config.toml
num_hidden_layers = 15
hidden_size = 96
num_attention_heads = 3
hidden_act = "swiglu"
norm_eps = 1e-05
rope_fraction = 1.0
bias = "none"
tie_word_embeddings = false
init = "uniform"
learning_rate = 0.00212
final_lr_fraction = 0.1
Each number is 128 + 32 x the weight over its row's rms, rounded and kept within 0 to 255. Layers, rows and columns count from 0. Numbers have three digits each. The size before them is the row's rms in percent of the matrix's.

# gate: layer 11 MLP gate, 192x96, rms 0.101, rows 112-157, columns 0-95
# up: layer 11 MLP up, 192x96, rms 0.0991, rows 112-157, columns 0-95
# down: layer 11 MLP down (transposed), 192x96, rms 0.0915, rows 112-157, columns 0-95
gate112 108:142154115063199092080163126090128161146106095070173083126054178155143092172144096134143160127140140109121134114142172134151094173137129081072135154095123128081102158154112095075087126092140127149173140097124157150180169133159137143111127141113149069077134191164101119131147163144177156171
up112 103:136166142173138186157129142120146108107185093115143119178159145076153126101177102107156122105094133114147181135088187141087116135091097087131148132154164106053118144131110100089101112124119156127086156145178173189144132187102113115089156157080136067110130067136083173070082134138075141123
down112 097:134124102153148121169188162068137128097172124139129086164144134157089193099130179116171131173147098107129124128079122065144128142154125143129140149120034086179092066141172123161118080120123101112100159096154136079164186138115119111103163052154155090125111116136132069107140082137125086114
gate113 094:189175095069149137121129164152104115170157087096138142116151138078119143182112202112126173090145161119154142202151153095115161144146175130076142087123083137105132103114111134116155087113100069112109101120146110171115086143132083128157113191165142091061097122098138080108192076150147107121
up113 098:183108142131109146161155139175143154154099133114100141089153162060112135109131108062106154115088064126115080141151197116159144176136103120101055138114102087180080097113171144117177080134121134140073124112154176177169076136167125137155151132147103169167165062100122155093133100151141106107
down113 099:103136120106105111102110123123120141136106109145159124152176108109138119140103154117144182082119123098168119125123137106168153159098163175082059107143147153138140164151103117100100101108088056076098124080161111121119036158158034113126136130087098158069098185205186109125088105106117117128
gate114 102:170144163139157076087152129091095141175121113152109151188165139137149133145147138129104109135106171146076092127209129219099115160104070162044100108128073100127131148093096144112083151144083133151143139140127125115133158149151117115131163212152128055090107121123139122116138143095143088071
up114 111:086194104137153132055179146110097148138103096142134184167097123130132114178162165101153119124082136165071133138142161105034119107115105137129156105148089150152111138079167085072149075149122140097163098124176141042131133141151138096141117157152117111144068104116106128142065142100093116085
down114 103:141118164080077148154112131188096124051059141141138123130145124133169102177182161154191087157123131158162097096072137147128090162161118155132125142076135176080153174106066088079123102179146105107132127141136137103094116157112121147091153172082116106147125189151130101076128120071122144159
gate115 093:127078134147138132122106107086146101171091173096125143141144139182081163121107090133107154124160218116155139125116076119136091111104113069107129129046148088136134158146183179114065122164157079144156118082089111126077115156153127106120166144161104121070187164059141148166152111136120097097
up115 101:098159128126152102162124129057125231103143112191185109105125095156114120132113066109099130121160109144165099145159129110135164160162141135152064157162106083085143192077126180114144134087151107164137153123111150140078152102153157181209104126112128146128080161180109119110130151143111120173
down115 095:157156151094138085167115157087112080137168147197083194140161096133144113136097094143109171092059149153167120123133145143148101152122166096149117133126091071184109096189137121096134136144120132137123115142116073118124106147096071112110117091066156066132116144125154180184200126083175121093
gate116 109:168111125107099103091169063179082087131069126139119126083122191171126135181164217101134093107091170077114130080140140135097089163138106149110136129104096108156152148141149128104126143062124107120094138152114031101163120116079129113134126152114117137104137096110153054143124141113182087130
up116 107:099118137182143081142135170067104108177175088104140080121145105122126159133111102135141099110118172188040114148145172133128121083107130154149138157140141142096078155041163126128164094100135157112138142106178116214161076136149148077147088159148090135159119123103116094091173099101167148141
down116 104:090110144117095170195131108150119125118176089161151164126119116108064075196119150155158066144097134164154062157107087150081146144128127107171134185101108115120108125061086122109133116196170142129156135143097136131144071072110140109160161093152182165095167114147110113143130134206127140104
gate117 098:163139168089170120116165185152177093112144167095109133121138160198159148150135176152178117115148089163128147101125130063100115149124118160090154120142107112143093119069153117146123137169059150104100146117126102063138122109100156177157114167069077158180105133106064180098060111152101133150
up117 109:124118123171134119121149123134148053125095107124086083133130165120152123084230168137130129117124125103141141136143066152143084163102170067140120059155163147103073113164135120082103093138178139096083096132108139092097103123127155078106079110119091188122119149123160173075149101183136158182
down117 107:131158177180126179163158119160150102139125137122164114146120044134160066111091050121118102089116118106101121130143171109191061090150173122076138134067085138173137103095151200144137138112184115139074135106134122122099129155135075143154107124160097168104122106129121176133142184125157147091
gate118 089:192137038157072101173093139175108099162167086105162114122145150108165094107176112122158115197140168079090103126109177159161110145116061134095150184138100102115107161117118115144115116166171085144144140110179126121111143132100133135144148092166117079176176179095150128165116171127130162159
up118 085:181135061135099046140157173150109102167131126150119124132123149147163116156127151074125060165158163101097156120092106128178107122106129114081147128152089084106086141110131145119141145140086142097094114070125152110131161123053110181100156123069160098174157169079085114078123107198148143105
down118 089:155152124102125086138159120181126161153156167103153071147076096130114132099061128076132124127094157113068142101126150169181121151111130132156146119132171149149075127129173134164112103089147098097149145174141118100085089147130174173131166154069181125166100148054145108095174069128157056097
gate119 103:189152069160123175154155093158123154139115146107068083109118122099097158201077218097137089131146123134122118117102124104113148150182109123098152056109094120130092098116154164131120147109140138108148128112100150126104208039135130116052126123155182130130136128179104142162140117131131093168
up119 095:179093141064127114155156115144104141126154161164119125093085097128174191125120120111115118128153108188116123148162134098142138157182121178128076111108142135144080056175110172143144162130101116092088108116243148077177129145154113141116127112152065167183133164094131096182113142122121158149
down119 094:067128104107171118110100117120120087130145133127135142133104104092104156105173165085166135125123149112168103092094099090116165147116161101172089127166127130158186121159058107137108172142119153089080121128158125082167097114176112166102172247109141127163126181089107114191147181128100141164
gate120 104:147119175146027092100130136103151160162166130127136155116091121110163115142148137130083141169156081179088122094165110144120082134083179113124176096132162153091110141125110162119100153101104147136142109130133120110134099080169175109192119161169071201105106113132157155151131186128117033150
up120 098:167108066153171135100107115128101089126132121167141150169140144146193108141086078100115112126119214056071100168209097131131140094129137163134151165111160160116135124167123133067166139144135136083073098148095097140146103164108073137144132084116110080135135127125142199102128117104198152124
down120 092:134162161085126088103107177100147056191157204133153118135153140124154144106139086122137083121131114154157137111189134117145114144131140110156206139077157098138182125111167111104160087138156117161112165118148165079115144076072117141145087140172025144092116148147157162131128136080159130168
gate121 105:120140160073133152112153100131108093188157148117100099111146136093128141081096125131144159181108115154157184160146099116108167180110126111129102081114093086113068160101170075076059108113146128112172114132083043094172168126157072116174054181142085123116135142160134132097128132109113141151
up121 091:185151122181085098107097114095212125119114158145143130147107067150138147142089082144153138170108156084102106035121147155131073115163096150116144120131093188168113093168136113091168122116163085094125143154161108124154190100100117145122143095119137125172120121169064136136065115138109149062
down121 101:176119116077141111122130087187081112098160084079154146146083131092178116062125175118131122172147106144198137125134118108144128157110135082144146118105128088122112098177152082105184156141054176111162092139118091114155119124049116115153084153147128085118171183157085099117180142132133174140
gate122 104:110156104108143163134157063125088133097121074129107123166134104122092069096127119098138151139171101146160128118126120092126154103075077126151143061178180082155068127123112098142128128103100167110159145069082092126195097120172120148082174174190129136184168165143083155130138100149090168143
up122 099:039125098112119156159187113116129061127124109088100163144123188090118169134093127089138158132072132141135174196098083131182120121189146133122149071073139117133113107126102130181115113171103131170168103108144145139130157127118077115143162164127160147108090137150159097152230123135168113123
down122 106:073075146161114111142075144138082142131079132065154133090130110146115098131086117158122182177130094149083094130116132112119126102124127131119091134131119119074145128092082124145110192135090104135088111130043141148153151055110158072116163104147074126154120136129171102023113111139106156186
gate123 091:101148116150094094143110206130090130133165200126099159167133131063122092116075128094132150111118105140116123135106188122182155188089216110090196129156145127119134132099177136133137064099149190113124148146124146059179099115127096110104144134155164087130098167092135125122093108141075118126
up123 101:112093143090112122114178177109133091164147183084193085168082082096188115127117116130146130117093154117070164131110125170151167122160173066147182125082151132137122150098135136132138188169180106142077100121129147129178165170132155152104117148106099155096117148149100170133168082106196090094
down123 100:163108138134107154128133088125124111083134144124174148090143104117102134044156188159101090067161138190104140132139068101094142116137110118143157140115102174104094162041139155134103167149142098110131143098108109092145167116165108120139163132206104171164145138119191141171152216122157105162
gate124 096:159096185096076153120164121172136168101141148112127136106144132152152133088142111174106096119114118167186103080114134118109178175160192089113117104084124146136124105094085090090172139126083107100162081104111150137108078155132023143103139123137183159164134098196133147096126187104144093158
up124 089:115122191117200180093134130174150147114139128139105091187127107144078137144142051132105085097087163129087111130193091072091118053102096117105133145134059174164166111133103150069147147140177129138106141087127147157169118084111169118107093108127168131122159165128169123141082107106099151136
down124 092:127105138099126077110048112106146077101125146141143118083080120096137110192100146092164092128143118124127059122053115137141119106162125105124099129191111098102118143097091136159066105114105144136105127112104134174144168069187181101167134201129158116156178133135105138129062073151107169149
gate125 099:134136111108134108102181107087171081118143115140115181125067161162132085105140164201152143147135142083108113179183085114093096090119113133144113090109082165163123100118145186101170186152124097095125128083077175111122124129144114096167168179147094104121153173164105198130116172139129068090
up125 095:135172133065137071144123097091111114189190149109120148093074113143110150141084131148194146111118167099114169106099101152102171155116133116211101146107149153116148112094141170087068200181150147139129110128123148120083170171157095123218144141175118116111117120112168128103120158114152135088
down125 097:143144128127094139138136108152149072103098115119113115149138132136160117116125122111070068107058090122067157117195139123093195134128167129168146172146178114132149140144104073086141147112133100148197140129098136215152090142193081167111181152104133140140171135165131129079208124113140167124
gate126 094:098163162168140142177165076178141178123116151109116088147148094109168124206143169165121165104207100128156099133140127125129082102161131108177110096125154130179086140149138093175127150093193145166076134127111155147177123116118098135100096127131103105088084142082155118158184157128102189074
up126 089:126118186116119133136170093125179125053102153130117130117161095149107143196127141160084102146138082116109143161155105088126124134191120151108089058139149140174172168151159127123202116147152176143129130159131086109181129135069082073145112120108077171076150156130160111182165128157094181140
down126 088:121109122105191079098151119099111110182138114080162062132100141108132149160136134120127129166088142153081125143124109140188139104038121138100095138145111188139191203119157149139124133101113151134158152145137164156040163150150157104103158087116130123144181093116089097110076112170128078179
gate127 111:080114106117144173103162065198114146142168111112071176085100113152087139158110134120139134089160119120169133076116072172177097145101151151118145150150157137139073136128099176177160174142089156136154104141116106149118156156131101105123081146059062107083078117130111127075177166142158172102
up127 102:081200029130128131100114103060136148164121180128103115091155085176175036165175155129159238118120093133118145153157191114098113152160108121134150167121125088079155140123102154105105122123139131123179126088139150130106149145080159090129125155147133091149129129129125138135142122098122127139
down127 104:187091105170117150081130105135154112107098180152129129166079196090187138135177141145031110150074150065110089068099104133113101097114104168113150202116128120124121153137129100152115119106169115160127120128120123129083145112184161078132188119117128117132128089142146092093105154078073127110
gate128 103:150137182149104046166186195137145093070142125160108119216130135119138127142122140063142124094163149138137151136130107106163078159109184116140138100132147093104124107197151142130078122099116150098116115139118159085096153128087171116152139157158122148095110072149127093107085094063117089194
up128 102:115076077115093153091091145129174133118083112077136162170159107105142145105179083144104074163096138134079130113129093128116182035144131124205164123100141168167161134077111080110191147155138134112142157097127154095130093108160123081173098118125107103102143173108145184136152159143098160089
down128 108:119124119129106178111102127117143109094096124060094192103173095123128158093137133128063096122090121079154148123145114117158124130099130088149145133106144103127137160011042168087134192149120139114154089139208097186086078129161127132105104077149105144148160133109129094123122160147112111107
gate129 090:133106135135100169097147165133201111058154145178114131135170067129114145104067137155145111112159158151151117108120163129187123168087175154118113181181134122135121158120156127118154133163075131087154171130187096139106102182112144053110128055115074175085115181136127106116108134118157109174
up129 097:109147094138163081138148088152171128141123110134153166168095083132171117159140133167086104193155118135107150181146156079136170125138110092181117130127121124190156159080106081181096164091078149117129138132136150151147169061113074181195137182211146162137091127125127081108131099134126113133
down129 086:198130166148075105117114095155095091133145139123126073108142091204144118115124119109187125115066114165126097164138162102162073136125142164094093125095111172078127123151117091103126095171099099099119114133073108102108084193143176090117150107090124094157128131220073146141102148099110162092
gate130 102:091100173121095138120131148147145148148129121122097087107127143117086163186138099138188139070134165111095072124159184110143117136159097179178126119118151082240156104085174151093121118098122134113079145192086150109068139128148115098087126128164129128214154108129143135130177100096122127100
up130 096:104108156148108065110082136121135098165160103177116094083101142148156200152156117116138148093158122106140066138157101117142082083156161175172106146063148144163173107112149098141127141184112126105102132149023121152109134095118119055128109166137046151155095109115101160092134158113119112115
down130 096:112157147116057129187171119083115078138043151108148148145113074094097116130136168137080054174098182179104146089146165107129128188082110142129167135126124094171072095146183142184156141080102114128149129070113145135179164142127147110119127138099137101108130118091095107128091109113145169123
gate131 102:157114101184129091107115149131163095130138072084150074136121111115141159097151167116048150181082084173130118102178132127138136136149125175114131131137082150144133121147069102109101125169169100188136112129047120156097144190129147173148121149131150206173167127096097111099191170093106126138
up131 103:118129120136150153102120127057116124150106113126108053137081124108143165189135081144135115139106198160123126095126189158173121104091129110161107167115091134161188111154106152162134088082149114164167126129083181066130156125103199109159081141153169123186159195158157138152153128077130136162
down131 103:164173100072169152154116141129106109127130159135069174148117103098123121101106136172124111113120163103190154112089118093089131086134103079137185089149108129188112069047129114153096190114167183084170102071102135149122121094129130183093164094188125097089130180112113142121111121119153165113
gate132 090:171124156126103117166136144153110068121162207136170136084152168146154106142156113155116123165065114074155110170118052112115131150079070037144135183141100130129060114127086139122160102092095139097104093080101070107111137140119122164084132163117177124145122104116109096112164097113106159135
up132 097:188106199138112065183125140193131097138135156148129135138146128100158149181180128113142080096097090131086139105129137147138072116105083120133127142097110073141143137150174041100140148134183100160119078088110143109110133110143170074118129077115074104128171091131189143158128143148160076096
down132 096:167140104129093088105134140141108161131137100196112055181115137047096091119132138141194114100103123126131094162150115133145111142106158131155136114135111098099052164134107164159159140141088105087125089090134101116195157183122103137179215116114132134119145065067096165078126160104132139123
gate133 089:169137131141156094107125155109117142137091152096163122158107100175136153163163165082090188140140088106096136187150208103192098148071186119105116103136113137136123148093109146147128175139143111092133124109201163127106124149134128181151106193143104203107089129171178089066124079115137108112
up133 090:127141159144167145157212151076081096129166146130103125067121154109115122136182107117118098125116099097074126121149129125125148145162075220104173114162150161139160161130118145133157131107163081115134093088162130105118122147106081149150129140112141222120221160087168178153097140125088145126
down133 095:107136153166086122123109103110099100108103110122126117154109099166098115099085078134143098123166117080146103126160094082116093200116120118173106191110059094074160081141153099101110116104178127174139177160057133126084095154127102121078160055118194163096112135121085077105127141110122128091
gate134 103:097086163148157156126125151149128098176160134101140188084148107152124118130138168133149067139171089140166169100121060108167137139151104099130068090117177136095078123151139151070112156133079152105107101073165116103083100079101147084144149186106154148161117095189117131214092109107107138109
up134 105:191149120169156129148128102098120113073129153157166158159116142111123117097129120152067130129163211147073095144136157156113149099094179139173162115131138116166116130079135087196119059122139065146136178141093138113133190165122118152150074087153092105088196175129145128149152152120139100183
down134 107:157166148136129106151125135151163073077173176064075117127123132138107099129136156160139064134135111112102145121187084139183124173179107128131114119102087082114133143116139150137176122100102121210103116100131150115201177177112137117114103107138049093097143182109094142103092200156116159119
gate135 101:152067065197179157095091111140156155142148152118111164101109095104136110122114137132137145138125105119185097130088117083177156108155098120170102131129132083173199147143119176124166158155153147090127084087175137152163067133056157115095075118160093119163143088079124143082106158185135142117
up135 101:163157117189106136105124102127124175170097150150062174112130145065110165127185182137119087152137112135063120124137122133112134125129130135073094155117143093158090123080191104118160104108185113099122067128157175173145127142120144115073149076173153125147098092096161147142143124129175217169
down135 089:142120141133126154092086070133203130092096172157160071130134170163131066090168119097098178058102142132140160106137158077148142085126109081123130156091148183082085127184143159188049103135142120177134135136130099149157157125158127116182124110101161111115128160154190115156107097131114109143
gate136 112:077150161172106126084091138115113127171099106103091114173126165139175127097098198156138153114110118109075074115107133082128131092128147157126164127178135125078090125108103161126096104142077059135123109161165102164143151109122112111159058169121065158129106134107079094062151064090095112082
up136 105:156172149091135176144143092171155196146171122119108149148133098104171130129180133183127173184143127128126133087127097114088092150104099117179181119129147139132144086144162127101154129101039171085187117147109120134185183135137107132157149100218113126180112155067122135149140170141124095099
down136 106:125129164128090219129142103165096059145179074067117121140168095113117104089174156122090188161120142176072129139192070105155128125149130188158118115145104205164124150132095118161106076170164134124122167084154163119139174133134144153134122177161158102113101130130133128110148175115130116139
gate137 106:124119084176086092130170109138134109112178090079145137121153127107122076179124102100102090148138056165161127115121162126142201131143093159096172143156128119077167130098046085127083088112114098123113124106135176091122119155139111127172141117140128099094118133122104133113189129121114209226
up137 105:107154113100135137135176094086112101117107085143100114167147083072129106127155126099113101146170140196085137122128149155147111129201095081175039159138127103098112115096110184114059144162157088139114147083141112124169103081129192120160126167142107141092171145123141115049131113073115086126
down137 106:135179186143137154118110112127104123128163098045095106178111134105117104154104109174118105144101135076115138111138158168152189128170110118086130115130179122134116123168123161156140105113152115124175125066149076074112133104145114080206148106088143173094149128041149123079158135217125128116
gate138 107:156139171143097112171148071126166140156152181172152105162158167135167093153119105133132201078110071091171111127117115171127094094097055171110148083190132131113149147088109101082152164152144105092169178134135125130114158159117192114106187149131142116106174123121171142105122134115107163200
up138 105:197122178092089141093134135158145172171118107097157126117223126175088091167100087135164101115103166087120168153092147091139148155107106184100117076114134088157133125163087138129111121201131137106120130123059104146104111111127150142029124089140160128147102145158128105155181112157109118096
down138 104:088132141148168164159097134096082079170105147205138170125079129105172098100102138126104174156118112124178104104176133147108159122128126171108156085148114117169130112132191121161142147097126175085167110134120168166084122144112096170135099212174123145101116227105143112120121132137162120063
gate139 099:185112136119109160128116126206134104071133131091161187087124154099138113076128046142146090145160099145148114142157190056098149137099104164140116142109114084096103181148190165138119086157134114044127099135182143122138089103134106118160104117086095126116145140130168073150129135139121078082
up139 096:107105090129061147127128057174195119097123134101137175106117132127134141142101142098127074110184084117106165129160101179079097117098138107117108123085168148148106094070203123170144105177104113102136104149120078088160149143092067106135165134134109171117110151178147171108068104183092110134
down139 096:105102125131179133130094168109053104076135131136117099105050136124133180128156111097110159088142135103135104106074152118131136087134120134185168115161109116131085142163149090108137174100160147058184111107096138135143140196191133169071090152133185180149090129097140116106178152095132158179
gate140 087:142127110143130088134136134118119134132083125114172133049102210145141145044185126112149117162060106160089136065138117173101120123135088115113172121107115116086127189105123088130129122134149127121144074019099110120162101111078127124102152125180128183114127103165109121073107123124105158168
up140 100:134105147122096106103186098123103154097124158086117141078137154153124152099130133143156117096076135168105149115133123135102125141180058135116178125157070146172087216125103128110129105156154133079131148059092068113127118094142170137144160176170139124131164087179115152098192210101146147165
down140 095:132179099122159098094163128123101129128127070168201139104097110139138108135098110076094114162095170113141178159106127159142115147131092091122171189122129124082158075091203101110176146134073149109077130087165121081125138106148123138141158199127147140135155070087139170135188172129083095154
gate141 102:090083166123113075090099166147189098162150157151132113071174158211138135070130120101110119122142081142171134105150123112107149104118116106061137185157134130118145196119144092141107156127124138139112169114101114097149128139121107164151159161184115145068157121118127049119174132147049135187
up141 102:088097101125117174178135123123144114101173137077099115132137073096118134128113147142138183141158090115100096121146124157169116120160066174141108102163130179148192164116128176163110172123099095053049118168144157167080125140102087125123087144101155173142080119111164120103167138110172048116
down141 100:178146123098152127147156123116091170156105121135122114164128184047185136072162142154150113150142183101113134061109110149135153100056143143158112157088153094111180080154137101132135111126148118155181140093121161111111101195080187168132151153172116146175135168159182114062148129116097106126
gate142 093:129095187141126183098157072164089096116112151052144103068184216108141125123111082135088118138092092121120099073169112130109106133119112160115164106097101151178107182181125134120165126103102084199114142123116092136169104131133114122145170137187130100116143168143105113185121156138173130089
up142 096:130169191062127127108140131115170121110143105195139096112143104098122109138110094098167168127171166076139142107097123102102154177148071119136151133093063131147109100093135152151074096159048105137112136127086130190118132155148125117027131139099134113155064124150073160141152124126100071112
down142 095:133124101084151134115072134142131159118152092126123069186106162123182173147145138091130060091184122113104156136134137116175141111127118044167122146093162128081152112146130152151081136132115109098112135114137088217101139106209156099116146099111133138130153149092127141162093156139092024112
gate143 097:140172123137131144171124161146142180111091061163121131139125173128191100149062175118191138107151130081132066145118155139092147098141097148060068114136157142102073099087148131152097133116135089145078166133114123129101194086104162145109072155163155142068147167121118123093143153076139093153
up143 094:155107120123176182163113175139109159100103087128155122123112103126178084088087169101118119133108141131096149113079173125139101160104128158150138086171164158125069082171175077126074153200176122071137136149113138139136117178094152071075092114098130157100149132171134118138193113069098127170
down143 103:173127077141118067168089158133132171114096096187140102084122145158116035071128151135141103078117059082096135153146076112067123169077171101129123135112126111125158144142182137113152131166105099090086156150127131132164195148097144158082148181125157156115145145116181112139148094130113162107
gate144 102:139151120111149172196154152107108101206131100135082139146082099114155128140130134115140149169165098083147151183165106148094168154177160077137119110145103090072131068114136131093116192164094151100109090100149071133120110111169163189086174148158146129186116153113151155163167102129177083142
up144 104:178098095126076243180127143102126121153105091085126142155155107147106095131167118164119077205135099108160142170098096176156156148133113063112155065124162120151097112103174135122130143119103125177107105152127137144158123142080095110095100082095151100172096143122124118083130109116141081067
down144 098:132185103131105152140157118124166131152124184145095092107115151071161100147121108148123178138096187082138093160153128102112100079108174144116151107068157136178143077192099121192102124126135141136093073088143110105136123101113147145212116142112097089102118096156152110132134113113057218095
gate145 107:128122101081149194137116099103108129174189176120131135175129106206130081190143129196144116088070138144117093141100088128182104147100125124188117119112143139196112105119156137125123159086042117104137097145118109130095053084091088124138114096118129115145099116183114129159168120146107168129
up145 103:131125148114097165157098083133131053090161172134125152156130175127111087147163146166054158080142107127193079191094090147153120126122143142099118105131063073128075132164143121168119139098144116146129107074100145177112106147111123101067089103188138143101098115133139085107139094085099193154
down145 105:141189094164125124114146163148123115135125097092117077149129137060174124096187107181089134140094105152135165097128108192121155145119139126123121161126151087122161154130095103102146126133169165151116109116146140157142196110203147142144122097087077118181135087125159115078044161072081072174
gate146 099:128120106124113147120169202086138151140180175101193073087138182169160139160142139127152091158096169113136121070082153138182106134164125167178094141109138113144086086138143158108068085162163157142206104136153152152145119105141140132199152135154144137101137101108078134196145148132137155088
up146 102:145112221154162173180120106077145124108173102144119134085102156098107138125126127146111064135129098162143090130101172101110139100204098163181118175135175137132113188178104110148082142142093154136140149084089157127133108170127070160121118096095123088166195076134084126141162165140160152134
down146 098:164157108057117125090190146118150122132160122075106039128132087144154115173168114086126073141138178145166130095133131183175157154167132120111097111098100048085077103156134176094167099179098086097124124103140078122131094136128196114152106133125150151102095112107143157155146091108128103156
gate147 096:150187107104166186096125116110117082164153105152151109125159153118120121180110173064124196100118067157075070098140150091141140075123089133111070128141117139132125083108169167179131113070111131147145128140141131097162056110077124148169107174093121140159185155094132092126160158171155158138
up147 100:206163084192107161092100114101135094103129162097103179134162149097099151126131100143146133165134128161178111141121145132128149107107120092155125205139094136089134071166193066121130120163060137164117079146139181101102077166200140140158145139122133110163144104179080161160129121167144133111
down147 101:161166158142121092107145107200089084119151187095099045182106132126124131145056136138127095095106196146124169154139157131091135182160188127148142085128195092163106118132081110125136112123104145139154165079085095118122114095197100142157102095076130077099159125115113132154125099091118128133
gate148 112:168148146065103137138122171146186088091190102127113143165157220088082136095173114126171098049155144151119138150101078150139160167121147100084160134171188115137090121088128119098098093159126098155126111164121168103144147140138124097108158145140106098124181084164096162115095068146109122162
up148 106:083082141088086141050137174096149124156123152130122162108207129131101085151072098148150168068116137133137183135176126080105084133104107120179162123117091140104092126125063130051134111124099161129165108110158138057096126109080107162173103153195162119139115143152147134160151125092140134139
down148 099:167138136134134126150105157166197101125132148159120128115104127125099154118103164140088116101133110137176094067139129136126198088164143145107116098155118166116088100106167103138130092111119115024134118138104148230093088171119192187067089109106141175168137097125146076164161129106142121106
gate149 107:139149146181168105112104092108093165107142138139176195177098108208148122121109169166122145088139098122105122081133154144085088137157097113086116173129187105107090168103165160092158103095133121138157072111081114210127182155136111123140125188162077107167127117059136149098121154106119106114
up149 108:124149084093233162086129114136168132061127168136112117121104188174137111163153147094082095141079152131111128135096033130157133179121163094134104157095116113166156111148112139110141126136092172127057144115103130136131149168163108118139197119131163081112135146117096081161134185111156086142
down149 107:138126185116102137146140159117120035135149176187148039088111137122136164124138130093110127111111186171140086153147150121107089099112090093107104118147131188185189181135143134159082116145155109152132143159140163129100118111138124129163145096125131143084136128163143192223160068147156125129
gate150 105:147089119052114119111125121176127079108191121116105131140163101146129117167115124162124127068129140100127132114124150110128147124125149138116110109106142136179123099088035137146130120185153082112103078155159108178121148129170028137146147179102092075115056167109074093104099133099081156089
up150 103:122015122139091130141083078164106177140128124147140115127087137181114131151113110144118043086185146104116106103168121119131128140096149131114074156181154150113103126161166062123126145163170188110086085178097168136075117129101114153135159108174162177087121135102068145141116117120132116147
down150 103:141118139092111189084100147112076135035155109116114126163129115181087167164169087113109137145112140155086121153103158088102202139150138102093157174092158115119117100114080153146139150106161165083116122146160131099154196106119143106136165101074133161091092147150160139092058154103184161162
gate151 102:190103200146168129118142142182108076110107156114103174163104136138166088153172165202108137136066155144116164096110135090117182100147102129169176110171092071141106131147139070142110170144120132142139097046151123139120128157156081164142143133097067144088157085161100125102143141100107103150
up151 100:119133117117109171143157109143138118133151121109135097152142141127186157091132115178090118111101135150120062179121184151122150164147055173088159167153119107118147101122169112079113164161153082123135151077158143116137145080102097104058165120054154156139128158116098091052197130148069125182
down151 098:084199127120163081137134088120104165137163084100123059106111128087077141181100168093168101176141094122096130115127110146148088179103148105124106095073130143102116147138077165106156145178057123126111075120175137122194156123108162157170108083158156131185117115088162152096090115112092138119
gate152 095:130079168168153150109115098143122092115111121129126127206116141134142144178134146116151148175101065178182157073149093108109087107130096105106181075119111130202116150169210160205129131139129146110076143141092131144050110103088156139152133158100072102122133127130105125147127171122086142161
up152 102:129091143117156109144126147114034102144074167109147109099105112086092149138160201089090125158163141158077101148124161129166161167133095129096104133138083151172104115156115082091175110080160142143151144143171100150178156125098093167157178108172133204190122109121154072124122105083121105139
down152 104:116055123127159113171094140098127103151116139181140015149146127128095150146119158156114118129133096215120111104093110128088122199099132064123118128072123088117084133184151128073152164149095155137143096126173165114187166140127093136150096156135112130138138088103105104181119137084128077141
gate153 106:113112153127129132153128152076140118129133031110090114175062095148105177145094082205157158152158151082156128123117153153160072113147068077109089092092120135118123153142119134092147194101124131149093143126096178135096180147118093143078107177076154147101105097160128132090134136081174111123
up153 098:088126151216139100177116109055047118150093152112140120146141092094120154140141099160121145156111151129115121160100136112178075096118104168101157126089158116140112137125078139112098122064129115163127089129056173107142163108167150203098139111157110118090124107133083137132210150095153175098
down153 104:137168109147146183169124156127108104123167140088155088122054136143095208079127097136065195124181091115093123138133166117130092054181109101147178144118097134114127090077127083148196127173142131099122162099147174124106114099074123146119087158157121172127105092088118143093151126145141108099
gate154 084:074115157070133175140140142135145084146155154164138137125088075189137100129077065144122128157118134203117169128129123125101112234103122105098097110155157058111149140128121153176142091124176128079105090147167130100090130095098146146155152110065159146119118190143131090145172103109150120167
up154 081:145167117110105109158140151158066106091159119134149110090165105178077135127147121128155161141099170136182146145142121104109064144209123030148132143151075086148123096146139117094118166122142156148061134183113144085187115111149081122091119129174094148130127110097142095148089104085142058153
down154 094:163134146108149107179111124156114194174163101115151134128122151093144167118123140206117162089132069157123129135098136131132135076151088135119180202127091168115147094067049119178131110132070146155117100120144116111073180135153100161114163152157083173146121112097121123187162163177150137172
gate155 097:150153174148058067093141095132129121113185123104180122096110125183084113178111115167143090115126119102163173129118146132121134116133053187078088072121186112165097103107098147146172102127135085110101143143148144147145074122172116125101134099139083130097134110117094116138117178119211062092
up155 099:117132070099115197180114168112144106103141146142172106113110114088144088116131144143129157122159145112151149104110132137127175177111182035218166155189071139089105092179163159111141096121102067135144127121122099174142109113124152129162158113142204139086112155086111162127107147123106095091
down155 100:100128119145148178156151130116166199118141128149132184173140087106126148148143155148100117118076110170154102132095107116140124122173106164138115082136116084101128130066098145183137100097136169164032078126153121065145122072117091162166152037116104156113155116148195119147075134127131093135
gate156 090:124117163149102151117168089169145135128144069115176105120136116152164096182089151100161141112119097147127163076156149076110149135186124202164043082081112098177121147157110094132083155077103151090115139118083097115132137089079153140173134083186153103123165089093094124171162120109154118102
up156 090:106161106164092141099096130093184108152129148197203068174128150115157122122180149172130146090104167096154105140169109097115139152156164088048054116132116107125185125165101133143126068087123114157172081150114128103087106112162145105110114122161133136180146134119083144084138118114154107191
down156 094:098155159173116132086173165176103131137127122194135088123110130181124151075175123094081122061098112129090123145138133154173115099181162150120226116120142112112176103152131077149091146075183123141145165151147155144066138086140166154144067167152085107131143171087145128102101142130133111154
gate157 097:157147167105121126118088132170113149121073087112156069122165078170086116139119140159138040103126106136120075177175115140156154113163110143045104174157157132131123089132063156099099141072134098127149146143123108136130119091122106189137089125154152089137131138201168083127163092067136158105
up157 100:072102095145048147100146131130128160158091176068131178125201057111157147112080126170059159115111082099057113146151106106098150115106164161139119110132156140134139114092115117112149107082163176086104102123139114109159158096081101166114075174129130083118093136135140075169134124122088132102
down157 094:139125109108095107133096101158103176110143113171070121152097157139097097069118143098185103141182154138162161150138158168091113108116138114153073155156082152077116134167134122123123112192135112166146141111052082084107135114146090121129173185155116141132072168129114185118163033126144085165